From a checkpoint of a small transformer trained on Wikipedia.
Size: width 768, 6 heads of 128 (2 for keys and values), MLP 3072 squared ReLU, vocabulary 50257.
Architecture: no biases in attention or MLP, untied embeddings.
Training: a variant of Adam for these matrices, 1337M tokens, 10201 steps.
Each number is 128 + 32 x the weight over its row's rms, rounded and kept within 0 to 255. Layers, rows and columns count from 0. Numbers have three digits each. The size before them is the row's rms in percent of the matrix's.

# down: layer 5 MLP down (transposed), 3072x768, rms 0.0237, rows 1462-1514, columns 512-639
# up: layer 5 MLP up, 3072x768, rms 0.0308, rows 1463-1514, columns 512-639
down1462 097:169118080160066116171145137104129122123217114114128057151157104150170123114138150103104104137157188147159150097126153189164158124104091107090123169075116140103095130132119137152082153125118097183130125144137128117104127075108087123179165172169154115182134144131124140142143096118190083164147094073103200158092152124160123090148085134125129077146089120159130165181118147103152088093094
up1463 096:132183176070143061056140115123104143133101077100089109133092094133151079113091134112124060102127155129159092145146083117160112112069110136065124123204086154137122109149148125153108100120149127077103146173169142066122099088170089118166204090120135135135000145098122111105097164187130140133098134149072111122105103203094121053093146155216119125099170125154132168141178082118147131151150
down1463 100:059128120127111137108175095173089110134030125145104088150115198175143195171191137109108176137114088149152189126179136164133094106205113108148127063128122068127104138199115133100138120110133135141163139090152119091147102122173101125112143162146135060120133072096126149181174086044159137111148119149153120116096150150119190137112164134122142134151148124085082093141084124112076113133114
up1464 120:103133155112153143100128110145107143079105095169160123135128114125128148137148116090126173178097093164120103052168149088137095157074119141119125104125135069121165108096210141107116176159210177050169117070161124071122180170181144107155142163130121124107120112114120169163129139127097120099119164048203188133111061173159180137092154150068175113101149130155144140141130115132090107126134
down1464 120:096106106084115138116123180088111093173092117111082103128159164055136150142054142138089136136099160134088149096152161168173091151130145150108109118065126168084044118103156127162158133127113049123123157081123145117137174144156125120193128177140148156175124146204104137111138114147162138147114189138164148098096118124090142105134116145144137143105139133109131128129074121148118147107146
up1465 104:100172057121103074091095083086154104120142127172070109076132103122095085113121084199101075123094147149104104131108205072092111093143209121126167143140109134129137130129099124116126078138107140129056109126128148143125110155141119139161123110130117166119118140083110115143110182113133109114115121113159128112100145080121130093140131122136139072134123111172141111134138185158086108180078
down1465 092:137091159080099141093166220153151149168140138089165129140099114149170153154141163119112102138125114129212126097160166133131136171110113139107093138149118173086128175137111138127130167186154122109196140095136073130146113069071039128080154156162077164170092140146122165105117089140104136142116159153149146117132136154100098199156107133108145155111089153119127117084109097138165144129166
up1466 106:148115145114161118107091082202101132116112202162137125156091063172103133119110127118163094117144084108087150098124212139121163198111080146063122122144181130094088151099136138089126109096123130141164112084154166149106154092116095073094114148156159156120169194140179231112116054177101137125119131142126187149119122111042158180138137103136110116162112115129135117086109121087184137134086
down1466 106:108116166142113164150125075072142227129080172123115137179114137142181108136099070126163051113112126157137171133099108093158121129108095115151082120189079138113138097159097160129255089144161104074124110165164102135147089109145110137134121120126108165124004170077103113138107135157170210101186106121149142133127151093105197125153140082161121163127096110183128183098068124144146153126182
up1467 101:143130164104152139159107167132147170116135165163070064129041125138117114104082126092114087086106129150136118126156090141105130090046165120135102101117131127137093160137154096146164168204120148133130186114131072107097095149105118114148101189153146158174111116148117091139149124128161200149132153077154170104132119148099137094085142112134135164170098084114158081131103090147173099182091
down1467 107:108075124117138087095177117099161154096132118080115169113146101062102120117106065110142126141117108119118186133126110083142096162165111139151161080142117132118192102123157115096128128122117095085141123177135139123108083124081095129013151124071164079082142105082159132093123166121100113155091128177098108133157170149164133103173133143139152117116156142103164081108134210112128102151138
up1468 090:133147158078129080117116175126102097132160101139099147121152126228136140157091183150121143118215115156122127127111060137103128122096061098124126092129110148114170101065145126132168131085153151158088126136141091102164057142121142109172182127118162157088072129092137099133093113165100130134110099122126096173129100146102127126089051132143119113153166146129126177095167075092177149176148
down1468 093:158132120143176165148125133125157082135151155102128154098120137149133078106093137119147141107079146160122172146118095138079092175037179126086150129170086148127146108145126149148163164131142129162117158134187066108124167153143116137144114154136173136097098142123140140125119129113138183174122118134110185104097128118119119172154065153255086120110086065114121169132155123111176110168123
up1469 091:095133179112132072116099112086164171118116100145107112140108074105093138091099073124128142145121098137125127087095072147118134097171140184144147120106114100141149170129176108161137138163102104143143080069205078141120127142150085133178112118107022127104076168088124123136108086127113128109138138123079094140206122115099158122119099143155138125083158100158164121092145109145116134135079
down1469 092:142176076123132192195113162101159082055111170106148116142110112113182113079151115186099104113127132147180165122076144135183177116096108140127134109145125193071118080092169132136127152094130105094073126107145141157124141151070150110136103194144154093110167110143102147179137159174154098169103138124137148124087127121120114166131138114124139135160098133089185147143102105129107132088181
up1470 118:125124164078150081138075113145103141179130063133151109138107092108145141124083118083115164087154055163109111130118057151181101128096159140065091148098135124131158143117107165167146115125137121084141136093096131038106096136130095113129149075119142176090117151083133141120098121161088211137132155089106119155096075105072153116122135076191154183089109051101139183109089131099113180111157
down1470 118:089127113089133130094144133110131116105112151175059082136196107084083122114204111112119111149156150154134134101067114122109161154096136108144132123073176126120110141119183147128100183118115153104166136104098079116143082092078120138156088127149124152072108098157119110204159157147124159100075120127169073111187137165119166093135117142151140125161161166110143047134143154165165110132101
up1471 106:094162092098163125121111161094119160078151097087064144168150103141126123153102182170109135249188154127130074172143122098132147126094109147123146127143136123159153117160138188153182111150164150144145157130105167155147093134114121109139107139160162177131171169124120135154131156114130176184188078109106090101118105139090146093119136204136119168124096104112147082141137107060102144108148
down1471 110:094109163166159083162112162156135180114103078103129097087151140165147138149165157093129130064135117099137136128164121172135121108101111167094155162134124105177123145111191132108059117144083126141227154149104070101091164131148081140156093133142110126136098140089087167116164173146090131130159070189184143154172124111096096160127162073101123160112104134149113146080137117150152150100110
up1472 111:115157125093182134164111096108144093111147109152101108159072129099089130077047098127098144149181077152160166100162104143146096147048181157061129119088176103081086228040178160098093148161164131175134180077106100117134147143147109112151131161131128154116090133078149147060132115136120122117129163128105174082064102144092137128097115074123162159134082097146101117151157073133116075060133
down1472 111:117133162152110139119180166152150159093141135092188104184164091120137172117095099096104110101097089166174116136132140162118081084113162139175151098061202122146143113131123193188171126098126108135135122087134043198164121151113193121154107125135133137117151138150081101106101131168114117119114134183090150129114145130098089106183163091136118097112096130151137133108121127108078079119161
up1473 102:124167076119107155161133130109131123091114111125114101120100131124053148120121129133170108150089174099162166111122167148146158110110133188139159119117112074118149156139179041135135151117089140145125156161135042134116167118102140131125123110153137081118087104102140202102134090085130128143111105125143236129138119091138122140113078163119156099182140145242074129045119144128164150153088
down1473 105:097130110144143090075120109177131095172120146114166128073131123137154141120121151175142166119153140164193099163168104130092133146141127103124142114113156146158111141130095109164138133177153096128125105147153131134116083121139153124123196113127124140113127177105124101177102145144126167078138101157127097094149117044128159187144135115153116173131158096126110132166160095092104124112151
up1474 098:167145135104133103183101115092118155158114099177125113109165142148127125160150097136143179124179138173116154108074160233141105096089144135053120136170105128153122113137129164133143206158117134141152158123223119128101164117132175122126117129168134122120137122139113113123133103097094079133107158141127158124148143082143173143124167148108162087103166145111082102138152108176156131093157
down1474 099:119142114152161163149128106117122152118123121120121108100125122135114143104120160150156095145151127119116160113109117104120154136064119149149146168144172124104123152149083165120133116111090149172143104125106149132188092136115114133155148116117120113138145193138128143145083159106106148089148142127113111155188142093151154148136170171167130141080132066139147097113152151131123091165123
up1475 103:153118114067111112125066091103110114169101100140096153127170140148063106130109122138151134131115125167108096193091127151134078188106167126135106164132128077098157176130146131145154135124169118096113153168150148141127044172152122133108154156182147198059101116184115137137121101102157140171120177136114103119131138071111160111138140096136138125210160157151116138148075176100159148129157
down1475 104:157161115115195093162136200151176138156139127128098087080140190159178115165159134127110183078136170137101068095121119140083150193120105153093094133172132188104104077164088110131198140104065105153131086146109148134117073067105132109082178113116131075158161091118138150106083056091113125140095109124133115094203149159142100047109126075115124168165095164078121155149138120151158115115126
up1476 099:140147123134224067115065117120080121126111094074131154146205129128182150123144177116198107146156100100139181130134162237137143097111161155114093132157058126085039156134168170112181089113164069210077156099150137096159106112153124118087141157163188114153130143131159089171136097176061137090131107086140177163125146107140140191147144113122149097116139099094093076112130110108170125150111
down1476 101:117184148169099143063106138170125153130157111168163126130148100173089093101124127112127067149084195128138069062127128145077080077106121156110126136098147136126153113173125140154154149104161141145089130111080120094147105092098121121132123121122115105124134126133143154145154120116049090140202092195141103133167151148160163090110206139177209157105074131083116102145109098156127152086134
up1477 058:121139179126183162027117127165102138135152193126112107083072064100145152117103149123119133089194159085107111163159140151130053203125136102095161073154126080159129158103121105126130179103087136165163163144054122084045079085148119139116111142143146161103096116096125113114091088130142128137139118098108104187127100169129141120128104105101174160158134063145167128121102059173156154129125
down1477 031:136125131103137171118080154104151150193198130149212174109158112107197123185049204125141115092071171091146121154096112112122125097145178132157019104135160119094107159158091156118114076101101144211107108105075118126135151148084100125161053140126080086102165131091169099105149084187133194126113119113183129054154121120182133139184138109100122175118098124102092116091113124145138139113118
up1478 105:155086114162137142094114123122115166104108112098115141075116121220084142104104120105165134094146074135155125123105112171164067145121133120105155098100098125113126100127157077163159158156183113100077133124116140131091128111135158140181135111156132194140116203146100159159124129086130150150181065162098137114073102152083160093067137108145148097166168155084104206141108167131108172155139
down1478 111:166104115109105143134114102112168084150108095134144161114098140130113143186121134124140141145128145141078155170115162177144102107188173128119122134159118125118166082111150145093096128092102074106100106075076085148115092076130115119154089106135140124169201094070123139077120160154144089127123199104146117127141081161143108152124187120106168099133145078104194122142161147110137115130141
up1479 098:169122135054100090072102127073091103160084084110117141116150140134065104121094161145153143107104148110105128114098151136102111151168184165100147123105148143101095187048151191105089154087139160166084125143114129115155101122126111108143138085080166157115108099138090124121112117173093202104115173131131160123119083115056168074135122113108130116206138140175132111122180081122167150135168
down1479 098:159103149138143147106164097142180145082155165145121113153065150112133187091145158121118124121085129151108161090117145170102120161180123159188143132161077176145144147144147134064117089180151116185134117155125107130169148128141163143102174152132022168141084166103141123173159126101092161131116113149108106131132176129151093132130120136053065116103113142125121096097123147125071107087144
up1480 060:109165183114162080110072114150105138130104153096125146050123083126132074102135166150142174128177131125152119171094146141103111168052172125116184132135124117122139146125128112121164208110134147166125131129080131065163130132157132147222110118140070144098165121155095117134119150085168165155094125115114153101059096138138164142129133143125127144147111062168132128171142060137157131108119
down1480 033:096105125172145106107143172088140097113068073119137117140137134063107123163157203108126148108102127126130147161133137134121128160139193153179121093110170094199134153125183153121108117187100130110181125152150138154146161141121135134077121119160126169085189070165149090082163128145087109150061116107130122200153142139127168149147140088170123121101166102090115066148139116157072060136089
up1481 085:118095124147162126148180146144104086149085169064188152123125153172147143104059130043158119127135046194178104124196116129136093142116170109130104123165148129154143108155129149126183102144201132172140182129121075103109135152094138135162103123110132132114128099100129160117083131145141165165175175134122181150097149145065122101160127093140149149148144012108147128149102110098122136100133
down1481 086:171185098130103114098169158101153108149136084126083087144156067107089172108186125086143125188094132116076128108141131149148134082108091133119145147087133107140121166136120104118128117116116087057129105162154131093100126139113128117103118143146162130126090089124167068105147165157103087090077110174162104122146137130152199122121145105114092161055051173113122169125147132124171097141140
up1482 101:154079140093116126186158150178103165123092111051125121096112125192149165101126127136138091061143101155140123122129123141159064107117117095127122159154123144106108205111177091113146088168088114119169141120114089129138169143128083162126126108076128148095106136059100159133137091138115118126136113124103160094155106118127186065102186091127108105145066107153172113152094196150110106120143
down1482 106:101132152093141116159092146114083103143172125159118143113195155068098112068144190138086138164107145131158151144171190173121123128109096146182146119121151114112119168083165096182150111118122075128190141147101097111141154087081112112084132160163117150109107142097110108070146128075128114157104110144088117121182185168129206091099177081159174127143120138107065105173146062077133134105125
up1483 102:145090126102138163113103125122152112129099105169130137151146117107121126116134191185097154155101084148106099124164135100122105208129153172131135149101145071119195137097079175145132183138124128117079137086183121107091144117077201126104120145079116099107125121188142216169098160157079125105162144180104136075077141160158157087144112102102156136126106133109083161142075168118130137132086
down1483 097:102104154092103082065187156119162131165131104082172127161073128115156129118132113115110123106160099143177103155085137104056154120132109169132102129114150104071126129073140172163158156071077167157132121091128138194160165119174135131113160138137124153157158097068138089110100138098139148122152171162163142141183157143094124090167141097122109173149144149153104084131092140100145125169177
up1484 101:139109078092118155159142121114112042091224084129124149091097079113206123089139149151124169159137176186095148080105136110155062122094089049136125160145173179129071143095134156141090104137106184131125143132099149117130096128121115146140143151117075104129119100161104153070156115151115147066134165105149173092094153106124114198123149083154093155178055094177158092155178107138096135150135
down1484 098:086130073113134126129173116098159118196145128147107095097081109166143032119098194089161128173104114134137161136108149137178146084164117187077154100146082079104140151132160075146143156173164126121115161104103174101136143160109170103132152085142134090140151095116072155180095123101160105148167098086178094113173125109156108127076110186092176040100193156088154120182137114137151113091098
up1485 099:097167141117106098133130176114107072159104140087140159111104187123147139097135138154137109128157122165110095201135168170092096154156107103147138126163123193124098152142101161100076114114116116224101100113156183128079160157130086132104082055133120111153116132089108163125107153142131168150153081139082180191146135173017090068155108170110185085033155123102153112127138140159128173132137
down1485 100:135097096093151160136153148136130187092170098159139076144173112157162039164136106051129139157142116111115189108153065122162108115099141081116112119114151077196121109130176117149099122146136073127198135136136130097136114172149213127143140139143114209101110139139126051094137110117136138115106114175105172101073122075115158133117133057118101105149138119121123154130131106121140088094110
up1486 094:162076152122183125163144128142163193109053155111118093058145101157152156090072126112155157147233127120132063196098121177105101162156089114088133132149167130130098136130089154135089107110097129110133161142127116087134082110145092110087102066112121150077098114174194144114133132160150106133095112158112142111142081122062171168037131109106157134151142113095116150123125089075104128107150
down1486 101:066122116149101102152137156169146135129174078163115103129116156132080177148115145146207143085138160168151154086096133115119058136186166136162124117135085099125161168135127060173101162156086155159083111107083162125114121135114122128132143164155151184108094053100213163092088143092090185131155084141119121126190151175118107163163118109107124155130133220142158156131163114113121132165161
up1487 105:098100086113127153160113119129097076104131159119071115095100096173152110155119118133124148163105161129135167079117159174097127084088169095109117168124148152118146137115090236147126184127125072194046163141095120142160080135194145092106210130100130074118142115147149113170147110116173096084140103142190165089124086129157121134119199151156120087152123113101230112140151124081167112126134
down1487 111:066102114115154093089091043164097101134154144122149136104062148129088134125071139133144183132088082183107151060121085075191101173166155133102103125126172128152159154106080145087122110109131134066160138068133173101125143158104088123148135123102129186153118127110112127175129157101152041187150120131123130176110152066127091145097132130144128175199189159097181169100180154129077131169135
up1488 093:114114123149141168162066116118085134177167187076090148130074180125136108139091149133104111112111078115130089090123156194104131168173140131126092035156142080089095164162173172129065117145142129175055157128136178137096157116174128093090099148092171064166165161169116152178087130127092142128159077058115117201064113151126171170160140155089147152149138131141144150143101119148122129081088
down1488 091:110087164100106089068119148137172126112086076164114072142152135073074121161151074085153169136162160139150132169085076072162154118169098104142118170102151157125086089129129115082145100103097133036149097153120080104137139137132063126165132145131172113074121167114103170067110138125192127137096155139141160028180138121115100079079100136146183117087077130137158071116146197089152149152192
up1489 098:127128190146163104140113155117111141175165143109102154043108107117162087074151150150140134138136137122117103188150168109159112146144159119116151082145083188072076147128207084124133114077146181146128072110139121134151119138115132089137118073110142182138132131158144174124127139155076156151138093134143202123119105129088082105145118164128163103146158149091152115118120128073126115152131
down1489 096:193134091181134160091124101102152118126149131144165126199209148167060073128105075108117226115076157148104068141176089165126131109122110107133122117164134143099149120164116146116094134103156160132107103178114148083132144123128146097101092142169140115123172159096126141098122126143154121163129059126105131133134105150189164173131153102099190147150117102141115120209133126150178156104137
up1490 101:116169180099098077109118149112162137118159157175168177090161117083184085079136159132098107183121084175099106162176084163065131123162152134152117106118091145114131154114118186111150098165140127117078121092173126116111111126150153091071103094101185088142136133204157130156134223228129113104169151118139156152085169146076140177133104092121094102100150120138111112161129160133110161125157
down1490 097:112089034111154137162098119153135098135078119122050159156118177182090140163102063093113127119120132119156084180137093087117175110120151165119110129147099152134127211205169067075098150129159103150086080076130154129127121130134100128147090114116083096141128160114114150127101064085143159109125092097104143161174136160171154177122142210129170114126141190134137100164133092131158181098131
up1491 093:146146107079173104155103131078098138072176161125149085076138139117128181123095055162140165021157136147181140162082157172095101170150121160069078142129120140132117152096123128137122061102104163111081120152186140106138095147140107163100092133165161123072116105122143101149158177104138145095119156144113132119138121114137149089134144089118127096153131107116173126157177107150118094134172
down1491 091:138134156147114102132086100136133123177169133069105131123080149123099170136089173134163121163095128107142130136145100157206149073171173128201115109143089135113054164135151144151122142160145150135099132174103145103159137125121154122158185177117088170141087100122094100146085134157118143086094196092168092124149102072111104112152058150130153159127098189123120106069092136163174113121128
up1492 118:106131137198144070140113096125097130133110082124147174125144127177150073145125128139006106100178127128120131156096108149106171100115161077117122126142098174112068119113171135066104125161161098124167190089132173128144128112134146110119154136092134151096122141105140135161114159139121104144120143103134116079185109130129145133100120103143164115084156098134136102092153104156120155107162
down1492 116:096093139120104116162113088170164136132107116122153109172060132144086150158211127136122169118091082143112159052045116103177111184119148096101113114087145161134126112174104134155205122115117143142144085140127150103113094165128086125105125149155074100143110148117134119077102098082104136115164131148131153072141125149115113178131113142144106221110127156141100123145116119134147107114121
up1493 103:146113144139128099173129127151171135122089101157100141119172109190136040171066105157101194169113092163161118156137097149097076165134138100121098074102128174129157137113147135127158142183106094153134096163158096062091110156133110130124209102118118149111059126120130184152053100117132139126109110074112089167130050180095113146100110117109158131139112112119155177125098159137094176086170
down1493 109:089103096130164123073094137156141150126118150151132147195106160129132184157148128105114151144054145175151146130110138146150183162142095165186117161130101157126120097127108153152125142152183136172161131123142115144122187133043173132091155096134112113135087153138098139121126165156099115055103123159141170104098133139155154077129110132095185152109070130117110080055165163158087156139102
up1494 118:112152180160153180088080156086118119096123114123107065159136114127162091137129204163110149111118131089132108128113129114136129095134097149150144116220116143115093189108109084075125099119112112157147134108174105096149110193085100109093114087102140076142119106111154179213081123135113165119127109104142190138099152182158114129104062148146108101157072125109138118076134079163142118136145
down1494 120:090135094119112172095066135119098215151179148143136168153090139060091115148093113219152086175093124105115127117103089145087106144134128107116110117135130180161142110142132102101071143133125130148108147128103101158130131132108161131127095168134143132084118214073146109119117185129169129138120141148117101153152133122111127084112139122106133091144162158222142088109135147181078160051137
up1495 092:130148114108148117111172153151174117118174135131169124144103142193139155120156124103108160111156171144080148137152104111162073135129141107104131123169119103108139149093128132091136167092127172124166099103186095112123015081103139132146182072114065141130119110168171167101156133115112162193142124081185087108181135133075166156107137147227131113099164082073137216108072152121164171130209
down1495 096:089104129151108107163164121146113093166130098139067129124147075145168071120114190094151092118129111112097095119155185097067158150101138134108107097117123117116088106095159126157061105143116152075123179110125085100115109133165115137156106169138164064125097133187085114151172089172165139135143167086100165141088083165139158151122175192125101121145085157136058096144187141164096143153088
up1496 096:106135144071164077135107128129101143129133112136162137136161134139191085120105117156109082133097084156100191128149113149141111138115130127109091079147093156074142126129154162146122088139174177145112114205134137116093024088133097100131146103133138112123082123091108169097114135144142155072070143143085112139080124133135084119103043150123151132116130109121137161137144143104122158118112
down1496 094:161104082130068177133135068141135082151098106083121049112064134127085214140156163099143116117167188147185073130104130097130066077151130171065172132129098105089132141141097071121135148112107135166105104081112116164129120190078118130149111148159106120160105148133115120183137179108128109151126145097209133147119179140102123063174119120116113079144077175169122082073139114095123134153141
up1497 084:136148167105099065092058135099067148110121104062103152143108136120083104141154137160106143159128086172163144118137128132156106107123125146098112065175063168037136180116140115126198114084127138139110160111208160057098118115097112108120130124162129131139110104167129103183148104130131122114109128130100157127127094126142114110119095141135132143152140138103152100071163148146144119104099
down1497 085:108165103091103144172140086098155115160162137131150156149060083117143227061096177124129138104122183118098171137091191149091126145131127153167153104099135115065164140112113181096112108095104106131115134126128045141109139123135140112183089129144151167149179116092141133074143132131130184133196186133124094115100100097129094217129126141067096147120100157102153176122144103160129112201138
up1498 080:028204132117135122149205174151121150140152103099139118158081137080095143164134122141112148131174119142107105179111146058147168176125173114187193122142115185102126091142179166120105156132103144073142138113145120150133135160099133121124223121161077124120122078140145142145162149075207105119124127149116110072101110124143128059076117162237103091109178144143170126090102105135122147090153
down1498 076:088096119124111130139095115079125158122151123106086129139144111122101103096130159146164093114164166099073148085150096211074142114156107183079093135144142083158195148110132070119125096087069119139078145164095135080133152165167097096166092181174162113159139106128126118155085144135103125176161128110121132141165071141135080142111165101160196081134130129118124118152137132103097134114156
up1499 116:133145115075195086130080065065095173158091146120059161074120199134126129088123180165122084072097116152127161131139135161156142177117135126156123142145142108113220129059046146145096089142165105075142162158160136128085114152119142130189127100082132101055133149135172094164086214149115159179090125147110130203111141128109100168135092096123081068143097134217101175099071079163133216074135
down1499 109:120119073129113069097102137123098077149147131107186066145115114186134132142053135102114105124170161109156170124185155083174094115130153133107131150095117074144133121088043122180089126139114090161113107146127117131126095152135098123088156191154119119161094148095134139112124119156150144186094154163086125135113153133159099124130161108139081181068155116062110131119122116116129099191201
up1500 105:088177188139154119150104180145126156132104091152131171131129170138112134066095125143138113112156192161144167161147127130142193120133140103174150139076118072085144108112157165071161131164125157150090118139081133124163123087144131104089114098129104103107113134150157129151174140128054135092089155047111135126132084180149070117075095154159146123166154070129087140117146125112115144082167
down1500 107:144105112124081112120184118120158132112138113081141156108134112179135170141164102098154087138132138095174134124119171126066091169129111142105126148184083164102130176159114134147091156115121105105101133109165131129164172172097085137102130139110120146092099124113092234120124067169135151141099138139155147120132173144116138155126159083147035096109140178105168187147089174147109098156179
up1501 098:131154123042152113134132128145165115165041134103114081138193159175045101174080084080110124144113126134135126195164111106086130133097142158137134110157166119142133170143096110137097152179130154163134121131069084064151108164170094040087111115151129089134133104114123135142172107109104125194115121162091123121110099128124083062118149110128177201141132158055150140135170170073176209122223
down1501 100:185131198161168139142097065110138196089110134095112131080115118114117086144137113171143121107106064130125117148163123136141155151123109132110149132140112130118097066096138124066179145134134154146095094161163172143139172114170105076184099146138170124103086140147101141125097119202165151129128077137125124061093115064129117146130090092072113071133120120140094116075139142102152186168117
up1502 098:136154147092247127140135153091061118166125164100134099085111145095126156085134164089140098136121111181179098079144160135127099155136165144134121144090165125149101160105079120077123140110132145071160109133129100064108118140083081136156116142151124097129148121126131140128102166098136171119163134102087100087143155165075155117127157093076101155231090104159153070082132110131107176106118
down1502 102:120127150128110134078128135102136167130138119179162160190155146134135124119182189125161096111078103145127180084156173161077130090108145126147071101075109102146106162077129114072152130116141107098067103148149119096100099160143136145132116113129084110117152140182110086124110191115156141064090091124110169117153125169091152150089170133124093115121131165159140149158109149083186145118146
up1503 104:131193121069186082136138122114158102134121156091116096093074163134119140145114050140137167112121160097148113141103143167183159112147107147100120156113114102079131175183134128157142144124060152128126145096132068139142153156131072089106108117159187146128149111096183155163129126132075100147199122122089141158090120135135119165134088117112120108150076133150115158066077117157156148151130
down1503 106:129137077099096156123064158113115113093113108145118068125120160092076158067137084160184104140130142099192228141145083130095119099168115103128142119041127167089156118058078136117140086139080097081158179091178149161148167071142159114137118112107164084114062151051168148154137130145142123102159105164103160116120117155110060104164192145209109154072101136152092130180101169067072108146139
up1504 116:135111213124154145176053226146172151084110121149133141159124119132141091116050097146133088121102121121115067098151114133142117189138134136136096184171131184053106170102137118092111182125111177149094115129148093139118147241123098112172113116163145098087125138141113145144143165101122129151122107090163159137121153167124134034105127156142135125152111121127131102152161121090157122119124
down1504 109:021156148112128095117124193133156200080120164132118121107164113136145103085187113131044141104207104144171131164123104082165157080172128129133178143119114125089170090114078140108111113162135104134102131080129190174122166149071098127134199112188145150150160078157096137098169192143167078129109108192077083107131114187160130058126112098152131154167137077148180125131151091128107097215184
up1505 101:090170112093134174095123124122133151118120148057153138097116119144189099145117146122200106131123084135109066146136097173127173122121149119118149072093091141099152182101185122053186129147160132102088142152198113066175082116130106142126134124119177156152103129129179099129127138146079108149116194137149174158144066158147103152092073099124142139093151156084152137150095162116104121178145
down1505 103:144119105134156146159150151158118106100134118145143126179135084099116123126106037126066121107067131178145107123110140135100096165147130115091062095201095131160116121125104144097088115156105126149207102141138184147113152152101127131091124071164039113124110173112154076113102091128131198170132073173083110169136139097122128116184108154133118126144086132131120131106137142148141151124120
up1506 094:079175154082126081103120135131113146147116092099153094111112097118051108190128058164144071110142146122177155093114153162084130133094122131126129123086113120131136151145155058177117176108144151123169124120104127135077126106120147110148148086118179152098144119106139142106057115108114144155107140137104160149097133128150150143155096099141116103116144147227127143179132136152118118161144
down1506 097:127115095126108151176186060224144135133103164152078120141133125102102165132138135109114143134117125060153140122090093147125126151164102104098045136114131145137183127115113116126120174121107090152079148094099142105134145158158104123199097098189167017156160081100133096180152122129148118172112113125124088103184149131137119112159104119041146136104196065126143144128067188043168168119165
up1507 101:118112105090140108134092146119111130167177163187160143152070131122116134127122162156099098104114129075102145109120120123097158134153124153153124127143121146144096124122044100113107116099095156085129176119119129136165164159131142091079116134100141126166143087092145132151129158126153073186182091129165201145121130100067138091164102171116093169106108153129138162172165071100092138157129
down1507 104:051134145116114094101105100105147144142145118080162086116138131202109088138159094129099157180097103149145119133138106137117113146130146122074138146162142187111140177172155127111154134135157193094121109188115089166112090132173055128166185148158167154092167148119134116073114167135095087136124164093093093092136085112127160102070107129126139095166157144105154128159164154162101110172116
up1508 108:123122108122156178152131159178102130143130172111128119123152090129162168047084223148146099120113136116164111161110144113136096153152145179157115162115149119175189104122162076099140123095122170145143182116134080128130138080109105117101165129132142133094050084139238143132074088134113147128123164074114133079075130098104108106139082127152118089124118064123124219158084098095105138085112
down1508 111:062096117130169127092136089157178075084069138114123118073174176117151119152161120129138162109152137145131116095122121095142168130158112133171134131154079110118117112148158094179153122152151120166138100121025107180102142126141120132122125126100180170099128155118115127136102116121163114112144126143154142140133133103100094110144107128167149152158123174104180046139159070115142117119096
up1509 129:125168166173164091112130126131087108194107136141120166072097137169155116154133119081148134115187171134131165113204127179107150116138178121134118122182068163113082163099194151109170096149179145154122152072140173144091098083126140132126146122147182156129169160125154103139130191156156174128128152151107159137147135109108136112103156116090161150147130128123118142121193106103081159138209
down1509 136:102107182170117143125137101157137158099098139054170110132119040106118145122179103121081107162104125128129116108101058119102105086057116080123122125130102181118103106153155198157191167107144080152135133140100117122117095109154097134139143120130126128112131106125170151199119161176124089094125183142124145102142093092181167138116120145131087164108105135149155127065130167178109139217100
up1510 105:104133150135141162153143087073154127104118136185120144083131183084124072102138193147160121150115086154164134107110144110108119151159133151103086083108166122156141140138123122097141107086129128101113179158150087162102166135132150142137111126113112071136155136092110142137106076131113089177162066114125172191133127127155199164166126119143120133136125090096077092084129098156123118179119
down1510 110:071120052117110124091100149192120134145156137117093136144128094074098104082222110104100117110184129191049184126171147182124133091113133121117168093138160092090120105143111153125136119086151097148105134115199170110128131128128174132143133107109098090077131121074164109141151152160145099071089161131092087122174117136120125059129071088161127136120126098115120140099128106127174084170093
up1511 103:128123142070158134087137194193117093143143175160108154128130104168129106129095153049133160148086206138064127107139161075144144129101158157139096114085122099128175161126133113111130073160121109153134149143081040063125148255148127114164105115080169116106169095175085111115163063148094128115115151144139171060148119108092168101101137127131186137139133116150142104162152065092098169136128
down1511 108:059121170172148147130100131125154133210167142146165064155134138132076118092175132142086162105142151088149141151119112156146148119174162167120135111108131111147120097081139149128088126130084138179111108135082141142054135065139131155135179055152075111159106074047085108177118119141118070128120100125095099155116132081090120113115131152166102146072175093107094113180085125162122116075133
up1512 111:149139141141139075137143148096060138147142102141120107112120131173161000136165085086158124109156135157147127125128113165109083105059111085136141155079079144052124144096141143117104169129154159152177126094138080122105092102139100109177147108159064137095115160146130072162167154128111128168105179146187131122172108130120172164139134085166119083169102102052134156083093112125121124119185
down1512 099:115111121142187217087163153170083087026106147160072099151178103082092128160134137104121179113114118117118124152175095097137153155099108129111147126057150184184137210058106168122092202142136143100208197108153124154176051135128154130079127144129109118150108132213167172116142056133198162164146085084084112090072140107131185079124125117148111094081186105064132151093128078154152161117129
up1513 098:145147108098150155155120145108092084093130122163124137117114158128114104084055130105133167185094195153119086093179097134120116137072153103134087130128150144080132154109179116113144170077116134139127113181115115125149108178134166080116162148115120175124174138108141124135122108145099180111171116061162192168115157152084147075123132152148173162199116137131081107156165061117091152122130
down1513 102:105138111062164130190104118140100136095126163127131114119104164145100106138148147133146153110073120138087125172161087123134177106080140124146101143112174105160126131153126114116118120124105127121128116103145162151132166102129080119107191100072096121116189132183056089135178176128099132108134156139116148152053133080113119153183142129114092142135166169168143128168138084183126142096123
up1514 102:192115199099141092219148053161065137122113101098108113114083152144107158038100124094166100171166140196170079123168118160157140132095154133095150153132128136133108204121184155128135155067166163133113151085164110145103174138130110162097105148140112148112086146066122089130158099158066150104167144111131158179133117066135182127117114100091131118129084100103093117112082083098065063161128
down1514 099:151102115126096130046123115150203127138155107195107105091172110096081196098184116127137169096212139122123084154093069087115103146168103138100156133130125108119124066119116092167168112144066110134114130177096086160131087140180104132148147129080172117155129099183137124132109127133140152159109056104084049119132090160149080164132127101111161124107120165130127110121158153123157151156095